From a checkpoint of a small transformer trained on Wikipedia: RMSNorm before each block, embeddings untied during training.
Each number is 50 + 12 x the weight over its row's rms, rounded and kept within 0 to 99. Layers, rows and columns count from 0. The size before them is the row's rms in percent of the matrix's.

# layer 2 MLP down (transposed), 1024x256, rms 0.0516, rows 797-810, columns 0-255
103:45 31 49 40 35 55 43 49 56 53 51 62 74 58 56 42 25 71 59 57 48 47 52 50 41 41 51 72 44 47 63 52 57 40 57 19 54 62 30 11 48 52 45 61 52 59 79 68 59 58 56 61 63 53 67 62 54 53 49 48 43 56 47 59 44 31 44 47 41 41 52 35 35 46 49 53 40 40 49 59 45 55 43 79 57 49 33 49 73 47 42 64 20 41 28 49 41 52 44 67 59 54 45 27 70 35 38 43 66 52 53 33 31 78 43 43 52 41 54 53 61 54 30 50 34 50 62 63 50 60 69 44 20 65 42 45 62 57 52 51 46 27 60 34 46 38 35 56 45 62 36 37 57 48 46 54 31 73 48 56 65 57 40 62 46 41 53 61 46 53 33 45 45 41 51 50 71 71 42 33 70 33 67 55 33 45 64 66 46 35 44 60 53 24 63 46 66 56 54 54 25 34 52 55 42 46 52 51 57 58 36 40 35 48 40 41 69 43 33 63 55 64 63 58 42 61 50 41 51 46 50 47 37 35 60 36 51 68 45 34 58 65 46 38 58 48 53 47 57 32 69 49 23 52 57 40
095:56 49 25 62 20 64 35 42 53 61 54 60 34 45 62 63 61 43 70 52 54 44 41 61 60 61 30 53 64 69 35 42 67 81 55 56 51 61 17 49 63 74 39 50 52 63 67 29 29 48 51 70 49 44 47 58 43 61 47 55 47 56 29 49 41 29 33 28 70 55 48 60 58 55 51 49 49 32 52 40 48 32 42 47 47 57 57 46 50 52 60 56 24 56 47 52 38 68 66 32 50 20 28 46 43 37 35 66 57 54 69 54 47 68 24 47 46 59 42 52 38 48 50 57 50 43 48 78 58 50 50 42 54 70 69 41 44 41 66 46 45 76 48 54 67 57 67 39 36 62 50 13 48 40 48 69 56 61 51 45 51 56 53 52 53 45 54 59 49 48 51 44 59 46 45 32 31 66 34 56 47 59 49 69 43 44 53 60 74 65 51 48 64 57 59 50 53 47 74 46 49 48 64 61 39 52 40 58 28 48 70 61 51 46 42 55 55 55 25 65 27 66 56 62 31 38 57 51 40 47 37 49 46 50 33 51 57 30 47 38 51 35 62 45 58 52 48 48 62 64 59 47 35 60 48 74
098:61 47 33 76 38 59 46 61 50 69 63 69 64 71 58 35 47 50 44 39 57 44 47 44 45 32 62 39 35 43 45 53 62 47 57 58 54 61 64 29 63 75 46 31 34 37 49 56 54 73 35 55 48 54 39 59 40 35 24 31 63 20 48 60 45 63 55 46 42 38 62 36 68 48 45 41 56 53 60 52 57 38 38 45 59 66 46 40 33 52 38 49 58 66 35 52 52 50 76 52 50 49 50 76 26 48 38 72 67 48 37 50 33 43 63 56 58 38 38 31 48 33 46 40 33 54 46 46 66 24 52 53 37 57 53 63 53 54 44 58 45 48 55 48 48 50 57 40 44 65 39 45 37 39 54 37 43 50 61 42 50 40 56 36 30 36 55 33 56 66 62 33 51 69 37 65 46 58 35 55 56 37 34 58 59 72 48 60 33 36 54 51 38 41 43 64 73 39 30 62 30 48 52 58 60 51 25 33 50 47 51 68 32 44 67 51 35 60 40 39 47 47 49 36 59 51 57 80 38 59 52 54 51 82 64 45 53 57 67 51 43 56 45 47 37 39 56 46 79 44 41 37 28 39 52 72
105:75 44 30 74 42 56 47 50 38 65 47 39 52 56 29 68 44 51 66 59 58 72 49 33 73 31 45 61 50 46 54 55 42 48 56 39 32 35 56 65 57 47 47 55 56 52 50 86 64 42 44 72 24 33 71 46 53 23 41 46 59 43 41 58 45 52 69 33 52 45 49 44 28 49 32 44 46 68 48 64 53 51 61 50 57 43 42 59 43 23 34 67 48 41 48 51 50 49 45 62 47 48 46 47 55 52 55 45 38 55 61 63 38 37 57 21 53 34 54 34 45 38 56 54 54 47 68 54 47 26 39 54 59 61 54 68 70 49 59 38 39 47 51 73 66 56 29 52 64 41 35 52 44 58 37 37 20 42 60 34 55 63 36 41 45 38 40 45 72 37 45 42 65 51 58 55 52 56 66 51 48 48 43 49 66 57 61 35 43 41 48 54 29 59 58 50 52 70 64 46 12 55 31 38 64 62 64 48 42 53 62 61 50 52 41 37 69 54 53 70 61 72 51 49 54 48 52 56 16 56 35 61 47 44 48 45 26 60 29 47 36 59 26 45 43 60 44 53 43 54 55 37 66 51 50 61
103:39 54 78 53 70 32 39 53 37 41 27 45 54 47 44 59 57 39 56 40 55 24 57 34 61 54 60 55 43 37 30 42 65 57 39 35 36 55 48 47 61 56 57 64 47 72 37 73 44 49 48 46 38 28 49 37 66 44 66 27 60 50 66 60 52 44 50 33 25 42 48 66 31 57 63 59 44 44 35 46 66 51 51 17 34 45 39 74 54 59 45 49 56 48 62 44 54 52 55 50 49 76 38 66 46 55 70 39 53 51 38 52 40 54 45 60 27 41 33 37 39 67 38 35 55 74 51 46 39 38 46 54 44 68 42 35 75 46 60 45 50 56 47 68 51 55 67 58 49 33 39 54 26 39 46 50 50 49 57 49 32 37 53 60 29 41 58 36 32 43 54 37 70 52 39 34 36 50 37 59 71 71 80 41 66 41 58 45 47 57 33 31 63 57 78 69 59 52 54 40 48 55 58 43 64 33 38 46 55 57 44 34 58 65 73 57 59 34 45 46 43 49 51 43 49 55 50 46 64 56 47 48 60 48 75 56 49 56 38 60 35 36 43 58 53 40 40 35 73 38 47 54 53 39 40 28
097:63 62 49 40 74 43 37 43 51 41 31 71 61 37 29 63 37 63 39 43 33 46 62 47 49 39 55 75 55 46 76 57 35 60 48 46 57 62 38 36 59 25 55 31 44 58 43 59 45 34 51 53 44 35 65 39 50 49 54 52 38 52 49 48 36 38 61 32 62 46 71 63 40 67 36 52 43 44 44 57 63 56 42 39 31 35 55 51 54 32 52 41 31 65 50 38 52 45 29 44 40 63 39 42 46 52 64 50 25 50 77 63 55 48 75 54 34 48 52 22 53 55 41 68 45 53 49 27 34 48 48 36 54 60 69 44 53 42 37 47 23 50 48 68 40 47 48 36 46 52 55 47 31 38 58 46 34 32 50 63 45 34 50 56 53 40 52 49 50 55 50 18 57 62 46 38 57 48 41 67 31 64 39 73 52 34 24 62 57 52 48 33 39 55 53 30 43 70 47 51 38 47 37 55 23 71 64 42 29 33 37 54 55 40 53 61 47 52 55 46 53 38 67 55 46 51 30 62 71 51 39 43 43 65 65 47 63 51 52 42 45 80 51 43 59 34 48 67 62 55 37 32 36 69 49 51
101:31 19 60 54 54 53 33 56 48 50 49 50 40 63 58 64 44 46 40 46 65 43 49 36 50 48 55 46 54 39 62 56 48 24 46 52 27 36 51 52 40 42 39 28 52 56 43 47 62 53 66 61 48 63 64 30 68 34 43 47 33 44 13 18 81 38 47 77 61 53 41 36 70 55 59 72 46 46 33 59 64 47 63 60 72 59 59 58 54 47 36 70 66 50 49 44 46 37 27 54 64 42 40 53 58 51 38 45 34 58 40 54 52 63 59 41 34 43 62 45 47 53 45 43 50 63 49 58 58 57 47 48 64 64 56 29 51 66 50 53 50 45 49 40 50 54 39 36 60 54 62 34 48 51 51 41 58 52 36 55 53 49 68 59 77 58 36 66 55 24 38 37 51 69 51 52 75 46 70 69 53 60 45 36 35 52 43 53 58 68 48 45 68 51 62 58 28 76 69 48 61 80 53 44 58 43 47 50 29 38 47 46 45 45 33 47 49 47 53 59 55 68 49 52 63 41 67 44 27 51 38 48 59 52 63 62 50 70 21 42 43 27 42 43 39 46 56 60 56 64 52 34 68 56 69 44
092:60 58 58 67 38 51 47 35 34 62 49 32 75 46 73 31 38 42 65 48 58 56 47 72 34 59 27 54 34 70 43 52 54 61 70 43 46 49 50 65 51 54 28 56 35 33 47 39 58 57 63 38 40 68 33 52 83 60 37 43 49 52 45 54 52 42 38 52 63 48 47 45 78 54 39 62 61 43 55 40 55 65 45 48 56 53 49 54 67 49 37 61 67 49 61 46 48 61 54 52 66 37 48 62 50 34 37 26 65 40 66 33 52 46 34 33 41 49 73 40 31 71 54 65 44 51 45 54 71 64 47 57 32 51 75 48 40 67 52 43 63 50 52 56 41 40 46 59 60 53 58 51 71 35 35 23 55 48 59 48 32 43 41 60 64 39 32 59 49 36 52 65 49 51 38 59 46 44 60 59 36 26 61 48 37 45 47 42 39 39 56 70 77 28 55 24 50 41 22 44 53 45 65 38 43 33 36 39 50 40 50 47 45 49 33 78 43 57 40 35 65 55 57 55 52 62 57 65 67 53 52 36 35 44 53 64 50 46 41 53 57 36 53 66 52 66 47 61 29 67 36 43 36 64 69 44
093:45 08 49 50 53 74 58 61 45 63 57 47 49 50 55 51 57 53 61 79 59 70 46 40 50 39 46 58 70 83 38 42 57 40 52 50 57 35 52 57 52 34 49 36 34 65 55 65 36 31 58 39 60 65 66 46 71 41 77 35 57 33 35 38 47 53 46 42 71 53 59 47 31 49 36 45 29 51 48 48 54 57 57 44 71 66 54 47 56 57 48 55 45 55 57 52 65 64 43 44 56 66 45 45 37 44 63 64 47 54 64 52 53 65 52 52 73 35 54 24 65 50 45 54 47 43 76 53 47 50 36 58 41 59 46 61 69 13 47 37 81 36 40 60 63 62 35 48 70 35 61 55 54 38 57 52 47 59 28 69 54 41 23 56 64 53 50 48 50 41 49 42 43 59 36 37 35 42 58 34 72 52 61 50 44 33 52 59 55 55 36 53 33 62 48 48 46 42 44 50 47 47 48 52 68 50 64 41 47 53 47 55 49 44 67 58 50 53 38 44 37 58 54 35 36 50 40 57 36 39 28 29 68 40 72 57 39 66 43 41 68 57 68 44 25 64 60 62 48 39 45 63 29 65 40 57
103:42 36 20 57 56 46 49 74 50 43 55 21 52 55 69 37 29 44 40 66 27 66 51 44 53 38 54 47 61 37 62 73 58 64 53 55 42 55 30 65 62 35 43 57 58 54 44 41 52 56 57 42 48 48 36 59 66 50 66 71 43 56 56 38 50 63 56 56 43 46 49 59 35 58 24 51 52 45 34 44 16 44 67 44 46 53 09 40 59 81 55 35 68 46 63 51 41 54 38 52 27 53 61 72 66 61 42 47 61 43 52 57 30 64 47 43 36 42 58 43 51 57 54 39 44 56 65 44 51 50 57 63 47 48 34 31 51 42 40 44 47 34 31 58 48 47 64 66 81 46 25 40 35 39 43 49 46 51 58 61 55 73 28 46 38 55 60 68 37 38 69 54 67 31 54 36 67 55 43 43 41 43 27 51 29 47 64 52 71 47 43 33 46 69 41 58 55 48 41 50 42 54 69 41 46 47 45 39 38 64 37 38 31 60 41 60 49 50 42 51 52 59 56 56 68 28 45 48 44 46 41 37 60 63 60 55 52 47 54 63 73 50 36 35 39 50 47 35 46 52 58 32 42 31 56 42
098:49 53 47 80 45 57 39 43 49 47 49 50 38 39 60 50 67 24 58 36 64 43 76 51 21 58 40 41 61 46 56 46 46 57 49 63 68 47 59 33 42 54 46 44 81 44 51 59 58 67 52 53 59 37 50 38 67 64 57 60 36 61 45 42 54 65 69 33 43 51 58 60 43 47 58 61 66 51 38 37 37 64 26 29 52 54 56 47 51 47 54 44 59 41 56 41 62 26 48 43 59 68 43 58 46 50 31 53 34 42 52 55 43 55 41 35 52 44 31 37 47 57 68 68 69 33 28 41 64 50 42 48 53 18 43 47 34 56 30 43 55 57 45 35 55 29 44 35 53 62 36 59 51 52 41 72 29 69 47 30 63 43 43 47 65 41 50 48 59 38 60 31 48 61 49 46 57 53 46 41 52 41 47 58 69 40 55 42 44 54 46 42 46 46 43 55 36 37 36 50 36 68 46 36 57 36 71 41 48 42 42 26 61 36 56 53 60 44 41 11 39 77 48 66 65 36 50 56 60 42 46 39 61 66 36 55 81 27 56 47 22 58 30 53 72 57 59 49 60 42 52 63 61 57 35 51
109:58 40 45 48 37 81 35 28 35 57 46 38 34 52 52 30 42 51 53 50 64 61 45 43 48 50 47 59 46 44 34 30 67 42 58 36 58 71 54 43 67 40 40 55 43 68 44 39 51 51 68 53 61 43 53 59 61 47 40 63 50 59 63 68 36 42 32 49 32 45 47 40 76 48 53 47 64 52 59 45 47 55 67 33 45 60 73 54 39 52 27 33 42 53 60 38 55 63 76 53 53 50 56 37 49 54 44 48 24 47 65 73 39 32 44 57 62 51 59 70 31 29 45 47 65 47 69 67 75 61 48 56 50 51 64 68 57 50 41 68 47 70 41 52 58 57 31 67 42 57 46 56 63 54 49 35 79 39 45 44 64 67 57 69 59 45 55 37 49 45 53 45 52 61 45 54 52 53 52 48 37 36 48 51 55 74 67 54 29 51 84 32 57 46 35 34 32 33 54 52 44 50 51 27 45 63 54 47 47 36 52 60 46 52 46 41 40 36 46 43 42 68 30 46 52 74 48 60 57 41 47 30 61 46 52 62 40 45 60 37 44 56 21 41 64 30 43 67 48 57 62 60 13 61 64 49
086:56 33 41 30 52 67 51 36 37 62 47 55 43 66 42 39 62 42 49 25 73 64 43 42 66 57 29 44 51 42 61 55 85 49 48 53 53 39 63 38 29 34 55 58 39 29 51 40 30 53 46 57 47 60 57 49 39 42 74 49 44 21 58 54 58 50 48 49 57 69 59 39 36 27 32 62 42 36 66 54 64 34 48 49 22 52 56 51 39 47 39 66 22 52 48 44 26 56 45 60 57 52 73 42 38 47 50 51 48 42 58 59 29 63 47 49 55 23 43 47 48 34 50 45 65 47 40 42 43 47 52 52 70 70 63 43 54 16 60 55 48 52 37 46 56 58 44 58 51 49 55 31 48 52 39 72 42 45 51 47 54 62 51 45 45 63 42 55 66 37 58 57 63 37 44 57 50 57 55 53 40 49 28 43 42 40 71 56 52 59 40 64 64 37 51 51 45 58 35 64 44 83 36 30 64 63 56 76 27 57 68 58 44 85 44 36 42 79 60 41 51 66 39 37 38 51 41 60 39 43 39 65 55 52 70 36 46 58 38 45 55 41 46 57 60 46 51 36 54 65 33 46 66 54 53 55
088:41 39 53 45 64 62 39 34 39 51 39 78 59 63 54 38 48 66 42 39 76 57 62 42 32 68 32 54 38 55 44 56 49 40 53 43 43 53 52 23 66 46 43 59 61 48 56 35 61 60 63 51 58 56 25 67 70 57 49 48 34 61 47 45 53 45 41 63 53 56 44 46 59 09 62 51 35 34 46 55 45 47 67 48 56 47 58 47 58 67 17 51 29 47 62 53 53 39 65 45 44 40 52 49 72 43 46 42 43 65 58 42 42 47 42 40 55 48 42 33 63 40 56 52 68 32 60 58 53 50 51 58 47 38 46 20 64 62 38 51 60 71 39 51 44 58 31 17 54 61 71 44 65 47 31 36 40 79 59 53 39 14 45 81 82 33 73 42 49 36 67 47 48 63 54 50 55 21 57 60 65 47 48 65 38 36 58 63 51 57 63 49 48 50 58 48 59 53 57 32 67 40 34 56 48 55 57 24 62 67 38 40 66 44 55 67 55 46 43 44 41 61 36 53 63 46 46 52 54 35 52 48 52 42 50 57 47 44 58 37 54 31 46 38 60 61 49 49 46 49 50 47 40 50 56 45
# layer 2 MLP up, 1024x256, rms 0.0748, rows 798-810, columns 0-255
099:63 62 69 48 59 55 72 56 39 63 56 51 51 53 69 31 68 36 67 78 31 34 33 41 46 57 41 52 46 25 66 41 53 49 57 55 52 49 56 37 33 51 30 31 46 45 48 67 55 38 42 39 70 61 49 42 53 42 60 29 44 52 69 42 56 75 52 49 50 58 53 40 40 53 57 68 51 69 25 39 46 63 35 79 40 67 35 40 47 41 61 53 56 49 42 63 51 46 58 56 45 45 68 46 45 47 74 37 50 50 39 60 35 30 71 63 31 58 61 67 60 46 56 28 68 33 56 37 84 64 46 46 51 51 52 46 50 50 32 54 50 39 36 44 43 39 69 64 28 40 56 44 42 40 55 33 36 60 51 36 61 61 55 41 53 50 47 53 63 26 51 41 52 61 68 64 48 46 52 39 49 67 70 49 59 52 63 49 54 67 48 71 41 54 42 54 64 42 50 35 53 57 39 48 51 45 45 60 58 43 51 26 43 52 52 38 53 45 88 37 55 35 23 65 48 60 47 40 57 61 55 74 56 43 60 39 49 72 65 40 68 63 63 40 53 60 71 47 59 56 58 67 64 64 58 60
098:30 38 38 59 53 68 54 46 47 62 63 28 44 54 36 25 45 42 49 53 24 60 54 40 66 54 50 59 56 64 54 47 33 56 44 53 54 50 54 65 48 46 62 57 50 54 45 42 56 59 54 59 47 55 39 49 63 79 76 37 33 64 60 56 39 42 35 52 34 51 65 53 74 52 46 53 39 51 77 66 59 56 38 56 55 50 73 27 36 60 32 49 49 54 45 43 58 24 45 80 59 38 45 46 67 50 49 40 72 35 57 55 75 60 43 50 66 40 55 46 55 35 75 54 46 19 56 65 37 50 45 71 51 60 35 57 44 50 53 34 40 58 41 58 51 76 62 55 62 45 62 45 50 38 42 39 44 45 48 55 46 40 56 51 47 41 41 50 55 44 56 71 57 60 63 76 59 16 27 32 64 55 64 43 55 59 60 48 60 36 45 50 35 49 44 30 44 62 64 52 15 59 35 53 41 31 64 51 50 60 63 76 53 72 57 36 51 53 47 73 29 48 56 59 53 29 68 56 47 44 43 44 62 54 62 44 42 46 51 36 57 52 39 57 72 51 62 51 49 63 46 41 49 38 46 30
104:52 55 71 60 53 42 56 43 64 39 51 74 65 38 47 48 48 32 51 46 34 63 49 37 51 42 58 51 26 48 23 41 51 54 43 42 26 52 55 54 68 41 63 53 63 65 48 16 67 50 51 66 49 33 41 39 45 58 53 35 45 52 54 51 72 61 36 40 53 57 51 51 54 53 64 67 54 53 54 24 40 68 39 35 57 63 58 29 37 77 57 38 42 45 53 64 55 58 47 59 47 49 46 44 41 78 43 58 58 28 66 54 63 44 55 38 48 56 21 56 56 84 31 52 40 54 63 56 53 57 61 40 82 54 33 30 39 45 49 38 50 68 55 55 29 25 58 53 27 43 55 63 42 70 59 57 73 52 52 44 48 49 51 64 42 44 48 57 42 46 41 46 45 40 66 33 50 36 45 61 41 36 32 49 37 61 52 51 44 73 49 45 53 44 35 38 42 56 52 38 73 70 54 64 51 74 35 51 33 48 41 56 59 37 59 56 17 58 45 56 38 25 72 72 45 54 60 54 44 57 39 56 40 74 48 55 53 32 45 53 51 48 58 50 48 56 54 40 34 41 65 40 57 61 56 53
103:37 61 28 65 26 34 67 83 55 49 57 38 46 50 58 49 42 42 57 80 58 49 30 65 54 48 46 38 28 43 53 64 63 46 56 42 67 38 49 54 60 32 64 22 30 41 53 54 48 63 58 83 50 43 48 38 50 72 40 62 49 64 39 55 54 67 41 60 35 28 54 58 57 39 57 49 49 26 49 53 47 36 51 59 36 46 61 47 32 66 37 52 38 22 42 46 63 50 57 46 47 38 49 62 68 47 45 64 53 27 62 50 59 27 62 54 40 43 39 64 46 37 54 32 60 45 66 43 60 34 53 64 41 58 62 48 54 44 53 47 59 51 48 49 33 53 52 55 41 50 58 58 49 48 42 56 41 49 26 39 39 72 47 42 70 78 38 37 46 34 60 53 75 51 60 43 66 61 59 42 59 53 52 38 41 52 24 78 48 40 52 51 45 58 33 67 66 51 60 53 60 53 62 33 23 53 54 60 32 54 49 46 34 32 61 27 60 37 39 51 57 68 50 42 43 55 32 63 56 47 78 54 52 51 45 57 47 69 48 50 45 37 38 63 52 46 54 50 34 46 34 34 55 74 66 45
095:38 45 37 55 32 58 54 54 61 34 50 36 41 53 69 46 57 53 45 33 57 57 63 51 30 43 48 53 31 35 48 41 52 58 46 51 52 49 38 63 29 44 44 53 44 43 84 27 52 48 46 46 24 65 55 36 60 25 33 68 45 51 53 60 47 53 41 47 48 43 20 59 35 31 42 42 29 34 45 37 26 30 39 68 63 12 67 46 49 41 58 56 56 54 45 62 41 60 44 51 69 61 43 61 49 50 66 37 43 58 38 34 67 34 28 56 54 47 35 55 42 67 23 61 52 59 58 37 37 69 46 50 23 40 38 52 44 46 49 49 54 61 35 62 56 69 61 50 53 73 36 51 51 68 46 43 54 54 40 59 63 35 47 39 49 68 70 52 42 43 52 45 70 19 48 63 23 47 46 38 39 63 66 57 48 44 42 49 50 39 38 41 57 61 36 53 54 64 59 36 66 48 78 32 51 40 51 55 35 33 51 48 63 69 48 53 57 62 33 45 63 64 59 67 41 49 45 55 47 47 68 52 36 46 37 54 41 41 73 46 74 51 48 54 36 44 53 54 63 61 61 52 34 62 40 51
099:36 59 60 51 25 39 58 52 66 39 40 73 47 67 65 54 46 65 51 57 57 43 21 65 45 53 39 32 54 52 39 54 52 60 44 50 46 43 45 49 46 43 37 45 41 40 54 53 75 57 48 43 41 43 47 56 71 55 67 82 66 42 57 35 57 63 66 65 30 34 54 38 51 22 48 27 43 43 56 67 32 66 43 59 26 49 71 64 44 56 58 43 57 60 58 54 59 52 34 40 36 45 56 42 52 48 34 30 55 52 64 46 56 50 38 46 62 46 41 67 58 59 61 65 50 49 47 34 58 38 43 58 35 39 45 45 62 53 51 69 42 52 60 50 56 50 49 59 54 43 70 42 43 50 47 36 34 37 64 45 30 37 50 49 46 52 64 36 42 54 66 48 49 77 52 49 74 55 56 70 37 44 49 25 52 39 42 48 38 74 55 61 37 24 45 61 54 54 62 53 13 48 48 68 43 47 45 63 47 26 50 28 53 24 71 59 53 24 31 30 41 28 37 73 70 46 43 67 50 54 62 48 45 38 47 60 62 59 46 36 40 31 66 42 52 44 57 63 34 52 39 52 57 45 56 42
101:73 80 49 34 46 48 45 63 52 50 45 47 48 63 41 55 45 41 39 62 55 54 60 60 63 54 45 60 64 49 58 39 61 60 40 67 53 40 52 44 52 27 68 36 52 66 69 33 57 27 30 48 48 34 42 36 64 63 36 63 37 67 32 61 37 29 41 37 54 62 55 90 36 58 51 40 44 69 49 45 43 47 49 40 37 48 47 59 52 44 24 56 47 66 55 58 44 68 31 64 41 36 65 42 34 44 71 39 45 69 74 42 60 40 38 44 47 25 43 66 56 61 61 34 57 37 74 45 62 47 47 60 56 45 44 33 64 46 67 63 35 56 51 61 61 43 50 68 57 44 62 27 44 29 47 56 53 57 53 45 66 80 64 39 52 57 55 49 42 50 53 39 37 50 55 46 59 28 54 50 27 50 42 60 38 47 40 42 49 56 35 45 45 31 62 46 47 53 55 50 56 57 62 54 41 74 45 61 61 22 42 48 45 42 59 19 69 52 50 57 34 56 43 41 49 28 61 45 33 50 38 46 62 58 46 70 57 42 45 27 59 42 49 59 46 58 45 31 54 61 67 40 65 70 68 51
108:73 83 58 43 55 36 36 20 52 32 54 76 56 54 55 57 53 43 47 61 32 49 59 67 70 66 43 48 48 40 67 50 28 51 24 38 38 26 49 65 60 43 44 63 62 42 22 49 71 51 68 41 50 58 53 53 45 35 52 54 62 63 58 81 46 20 43 57 45 29 43 70 54 50 55 40 35 44 53 74 38 28 33 39 44 54 55 49 56 31 50 43 67 54 47 52 24 50 61 58 58 26 48 37 49 33 47 43 47 53 58 53 42 42 55 56 51 49 58 53 53 65 15 35 56 31 40 52 53 65 57 47 46 44 59 65 38 48 49 44 45 51 41 49 44 36 54 50 60 73 59 36 50 60 41 50 50 38 43 46 64 49 67 46 45 53 59 41 63 59 44 61 41 21 52 56 57 50 46 58 27 53 46 43 54 56 46 33 52 66 61 38 44 46 71 51 60 49 69 51 59 39 62 50 35 57 61 48 63 62 36 58 45 35 40 40 76 56 37 65 70 21 59 69 42 52 56 46 44 47 55 34 43 40 36 52 53 67 55 52 71 52 42 46 67 43 54 73 65 54 48 66 39 38 50 66
096:53 63 79 61 29 74 58 45 41 46 56 52 53 54 53 46 29 61 38 44 31 70 48 48 30 56 64 58 26 54 43 64 46 38 31 36 27 37 47 48 48 40 41 45 50 58 52 53 46 52 45 59 56 66 32 47 30 67 59 41 46 66 45 60 53 42 35 37 64 48 52 43 64 69 58 44 24 69 39 35 52 52 49 31 47 39 66 53 40 24 75 39 36 56 58 47 48 36 56 44 38 39 42 71 49 49 50 67 35 34 68 43 48 22 64 39 48 40 20 34 51 44 56 43 47 54 45 55 45 52 70 51 51 43 46 45 53 53 51 65 44 57 57 59 63 47 31 54 35 38 61 51 61 62 35 26 46 46 64 51 31 48 48 34 41 27 57 27 58 30 44 55 54 64 40 37 51 29 26 49 35 56 58 58 64 66 39 47 60 46 47 64 39 36 48 40 55 41 43 55 50 57 58 59 46 47 42 38 61 41 61 48 70 39 65 36 54 49 46 35 40 33 67 43 55 55 44 22 56 33 61 53 37 54 63 56 59 66 53 10 44 53 63 37 65 52 69 28 52 31 59 59 60 48 56 62
103:49 60 26 40 45 31 47 33 52 40 41 26 71 52 57 16 51 51 26 64 58 49 50 51 64 52 39 45 48 47 76 81 37 46 48 59 58 47 43 42 63 50 29 65 36 61 44 50 65 50 38 37 50 32 53 70 54 32 52 29 58 31 61 58 58 48 52 55 40 50 53 77 55 57 74 21 53 74 57 44 55 58 56 38 39 60 74 49 25 57 46 21 41 38 56 45 50 61 36 49 69 40 36 32 43 47 49 32 43 52 50 34 42 27 58 45 68 53 59 45 54 50 59 65 63 54 46 50 51 50 70 56 44 48 50 57 65 44 49 41 53 44 60 64 40 66 37 41 57 34 70 69 67 45 49 51 55 54 51 43 53 35 46 43 49 40 39 39 41 68 47 43 43 55 56 59 45 45 59 46 48 67 63 53 86 67 50 45 60 69 52 38 60 52 62 30 39 45 46 45 53 62 40 32 51 40 66 52 44 63 48 52 66 49 41 31 58 52 55 83 36 54 41 35 67 42 56 60 51 51 57 56 33 54 14 41 39 47 40 36 61 39 36 31 57 49 43 67 47 62 43 49 55 68 62 53
099:64 60 45 83 57 53 55 69 49 55 70 64 80 42 53 38 67 37 60 41 63 40 56 63 41 59 69 39 56 49 41 54 51 29 46 43 43 35 55 47 32 46 44 67 55 45 60 23 29 54 41 49 65 57 35 62 46 66 57 56 44 44 45 34 70 56 52 51 54 56 37 63 30 53 47 38 58 43 56 60 33 60 47 43 26 37 33 44 49 31 33 56 48 39 49 52 36 44 47 37 71 46 51 36 39 49 56 61 71 67 23 58 67 35 37 52 42 28 32 41 71 65 52 63 60 38 30 40 58 55 49 55 61 60 48 72 50 44 46 47 30 36 48 43 30 51 67 31 52 57 57 59 67 50 50 52 45 37 49 47 41 58 49 32 38 66 55 62 56 58 40 54 53 47 49 50 54 49 75 78 45 31 30 36 54 37 67 66 56 45 42 73 48 73 43 71 57 41 58 66 29 35 59 61 73 55 49 42 48 67 51 39 46 17 41 43 48 36 34 52 48 48 45 52 44 55 58 66 42 57 55 54 49 42 61 68 66 43 41 59 69 40 43 39 61 52 51 35 41 30 37 62 67 51 51 52
102:39 30 57 46 71 47 20 40 43 59 45 42 56 46 54 51 48 46 21 46 34 53 52 57 37 49 61 52 35 25 47 50 46 53 36 47 46 51 25 76 48 44 44 43 62 32 28 76 72 40 53 60 56 33 41 58 60 65 52 55 60 43 69 69 49 24 57 64 38 39 34 55 69 51 58 27 54 71 52 35 49 50 45 49 60 50 65 51 48 47 31 58 55 69 53 43 73 62 55 62 55 56 40 38 66 62 58 53 53 66 62 48 68 49 52 46 43 74 59 78 60 48 46 56 49 56 48 58 41 62 59 60 65 43 63 52 51 61 41 40 34 52 66 47 26 29 40 51 46 51 62 37 40 58 44 70 32 36 67 42 28 63 54 62 51 31 51 51 57 49 49 64 31 46 43 41 49 49 47 24 48 52 50 43 43 70 44 74 59 54 60 37 47 32 43 50 38 75 53 27 72 23 52 73 46 55 50 57 48 68 42 36 57 29 55 34 42 38 57 40 65 32 38 41 43 36 48 39 52 38 69 50 61 39 38 58 28 58 34 54 65 46 58 54 40 62 44 52 47 64 47 50 45 46 61 52
110:75 85 33 74 63 47 74 32 49 46 68 24 56 37 43 47 65 40 59 40 56 63 63 64 57 50 69 77 65 54 59 49 44 79 55 57 53 45 35 64 62 46 61 31 62 55 45 46 52 56 43 39 71 57 42 41 54 52 72 40 61 33 59 58 48 62 40 36 60 47 44 44 59 53 48 34 66 38 70 69 51 45 65 61 67 37 57 54 64 61 47 39 50 63 43 63 33 49 48 43 35 44 66 46 24 26 59 54 48 23 50 63 56 43 50 58 56 59 35 43 61 53 55 51 63 26 56 53 60 57 68 46 62 43 46 81 60 63 46 47 56 49 60 33 34 39 26 48 40 48 48 42 54 46 57 28 46 34 47 52 33 56 54 62 61 41 40 48 54 75 43 46 49 28 74 44 54 55 51 49 30 55 79 31 66 51 61 64 45 65 38 52 45 55 43 66 45 53 48 47 45 47 62 45 53 60 29 54 59 42 63 51 52 60 47 56 44 40 66 67 50 39 67 58 51 70 52 44 48 58 61 51 57 55 38 59 51 47 44 53 50 51 56 59 32 10 39 32 38 56 37 42 39 54 48 46